config.yaml
num_attention_heads: 4
num_key_value_heads: 2
attn_scale: 0.384
beta2: 0.95
lr_head: 0.005
warmup_steps: 471
Each number is 128 + 32 x the weight over its row's rms, rounded and kept within 0 to 255. Layers, rows and columns count from 0. Numbers have three digits each. The size before them is the row's rms in percent of the matrix's.

# layer 6 MLP down (transposed), 512x128, rms 0.204, rows 489-511, columns 0-63
020:112113144096068134134123121159129163128182099143126118134109166156132201097114131139100138155137137116172130170062123114133088055118077125107126120096124221142117100110073139072166104153152216
110:089103185129111159141102164112144145111139140121119058129213138156151137117051117103131195128179059139105117118084155157100115119140159197084167177108226113148113127114093111130096093125153130
029:074108164089146124132128159103152120175098123174122139109167122153156139113122142105120131153114173104137162136115142182104054103120120117077103149091108151087127160107086176109119089116143129
083:166128166138081132146113129095114156091058080138082114092124097060156123139124142101145136134107151162149165096139139123163124135169118082066134089103118115154139122113122147054124153102126116
030:106142095125083159094119179153068095116136142128095126164107157143089108104144104149060111147098117117108179087136177158139119155131133103183134115147100134131095089153127157134114161104153183
085:126129139124101097139158156102240073113057158123178116159122076144152110162153120105143172155107153144134096072142139112147094148081149149084119135142105166137110136130101080156170107214156142
037:142171147129148129146075134114177119110161196123123102125135144185129132121184131161100158091162093166127146168121123110073126165125070137123130088128169129171131119124106195103167109140119137
092:138141143077124121094204121137080137130121170174094124212120074069170122112146110130145093211142214088109128153155140154207117139133111130108144080119104121148120124170145134090121137163124153
097:093116113082124119142079102050143147120144096144130114142151175130130127130108203134106160155106178143106088129219115170217118162112147103151139143129167180126122080114145104129116136145113146
105:180121066111136138093090139087126136096100151196151106103215165144118114107185149107109134109151118163115146162099126098108130108100076089046214143148150172127137212128096112084102103113094083
106:124090107029125154141186135114119126147108169173151102149169106104184103209178103131172124169151094063162108134230154148173105147150116160178153111173154115100131152144165132054173131166083137
094:062076160075123121160098093113129154084114115184127190163124118147164071112110085146107077093097121122198114104138150131106106102121159139075142132163133096108123162093081159077187150178112143
274:126120093130123125134126127127124132120134122127137146120003126117123130127139119255126132119133128110135131195132139142000131000125134125130219141127118132134133124126135080130091127129131131
111:163095144155157150118132186109122127078131183109050103159136121098115136128130057197105135167166126091141103117088130125095143146134147171167163136079094160077188134095096098135108097100106145
087:124117165164081144155166174140116077089110151138140149163141135167104080081129113158103153096150133135137156088052132134091087168128139091101101145167142124120201102174125096172097056100130120
069:087126107141096110154072180137096089083162135138160185097127083102172150137179059136072073116112081106113162142135080157123167174148109149174128131088155161167105147128149156100121138128104171
084:126119104137120103155155166097246077114105173116183121149162090100158131154170126130165161201124114137142046098146158111144100158100143118038131143127138132124116111138154115149104107203158145
111:062115105150138106115113140157096097163187116138137165156107200114178128164100200085148111167141099138106142128235123115255182146058151159141158113178118100103113132133126111131111110116101148
026:117156116170166117126129157127134112176104113072119066113120150114168050146182225101116104166138137113147116125151150143170089126179129106148145091093118140168126197089068084126166090039143132
107:106135114063116108123134129087178153159173049164076194157179104072104164108132132097064154132138073150114101117148104114111127139093159108167116188172141171104148146135143167104121184131139157
077:097218148107132124147188131167089115109136121135133089084130140099166148151158097126129129165081137166145196158122128100088131146059123209109163100149189117079141159145081175182090136170150122
099:156148132113105104153154117100114142141114090126156155085181066099194148169157185136118142155091116101129099111155095154165171084133164139103152110130114139131200106132164133112132114160135126
051:153106099142115098155126120119128141114116175116000120140137114121131126114134125153136133136118133118129140135130135123143111138129136135110106172126154109117129118128156133115144143118119121
# layer 6 MLP up, 512x128, rms 0.185, rows 490-511, columns 0-63
126:148161116133101071132081110151103145140157151130110160077101185123079102086076122176140109091156113088143118072082121087071135099155156139143159171128136146118120134129079157181157117136111097
039:127102135177128136107167094137147158108120169104129080123117079174111138057129103107097147137119158132141157107067120100066092088160115103129123135059119075138125094060127093096147128096174152
099:119093185128089070132195148167124122085066096126105112141147172190077063142060130098067117094141161142117080135091142080122121125173181120142089114048118142153103059150097093130111137088148113
041:171130174159122130165157099144162139083112153111124077114141079138123146088147112122100089101121109136106144134033124114080097069132131095097105101038100085093146124074137107116138148114162138
094:164150165122153142126114090155111124098116156116141172079107123087119088087123066091155127123119159098168161143074116143088063053147142140140097147129170110128106091096145082108167160045124074
045:121092142170098103110128149165151128142146152087095147147143132177117113075109072117139143150119136140091137137083124110053092099132121032113117150114053075124138094104138098098154129122098149
105:066190150114165137053112138188176095138080141129159148127160108134161171133156091129093134109117120058162162101123131164111071127111090115130070110149131123104115149088124125088131177161126053
105:141175183156167121124126128150165126088085138133146125116113105169118145115078127068109076116157104156060132138118101080135106133154155089165112121136103098089126128133099072094103154155108161
133:164128134143131054132145159130149147085111102085135146102083130161100042092108115134198143098174102057085167163139082129136087105094206095110137156108158108166148136118122138170129116148139087
117:202087108098081141115140158167102158116094123119051124097123125146114166091096115097144178144125112103104157086103122167126100150150104153116119085149149207142131140108112080064139125128146092
114:170083149138140146108181082091164083075128113066131091090062066093071122148087148074077124144139152080132156109100102136125145058177059120130114093145164127152103153104156088110141107107166093
066:081097082134113119141100132139103196109160130088122129137108103161127153123131091155137150158147155126121145168104140110090102068191096116131116115104146102114135115086112088130169160083143114
132:106095160148144095136103085150171118152112159120165095082057137139120187114104152129185078115105114041117162151098096141102103108134179088203160121142133116153096082122108143143139095132111090
108:133118114129076114154083082088117142172107112096128139137110106102068135117136050059140131088105154081090097091094152141116116132191141121139093099104120052126063126119154108145135055140118095
075:161108131117110150093163135107157174109165134154164118079164140099161122116095110073083130109168103175111090096091088147091083101162086102135163063108155117076129087140118147119178108139213115
100:146135167141187161145118089151101137125143121130128150096069132096076091102088089129103123122099148114164118164074119136112092092146114133101107174124156139109107098120162096119162137005142076
116:162144124146136095071143147171143196179128127093148084099126166162159115098098142162160057144183071112102112096102104143133127079049158101154139113112087074157089097107101045142102101132130116
034:132144147161121133135115115158142187138112204091078077132118111137055121112108092088148146101125162118134145124040152121065112075106154056138142095061098068141132108093101117108137136086138088
133:144114163133125134153159064153144171112137110081182130116080100146138176112090108097102179144111127155143123118137118169123089110076151095181079149066108115108113151137116095109146132105111130
085:145136124199066114124101154100158117072080154130103149124104159186114170172098072144111176130153073120150100123132101156122123135170159090135133115118134154106097121028118157110130132140150112
119:151182135132159110096176117165104134181108168051107132122101115179131088144103133065152105166117117175162146141119160111104111136133178096113108143082126140119111101104108067141141102115143150
038:134161120134100126082155125162124168123146159121118096142145108137120144068164089169118085136134175123131114128058096132057093091177128083131065137099099099116128111115138090068172142114149103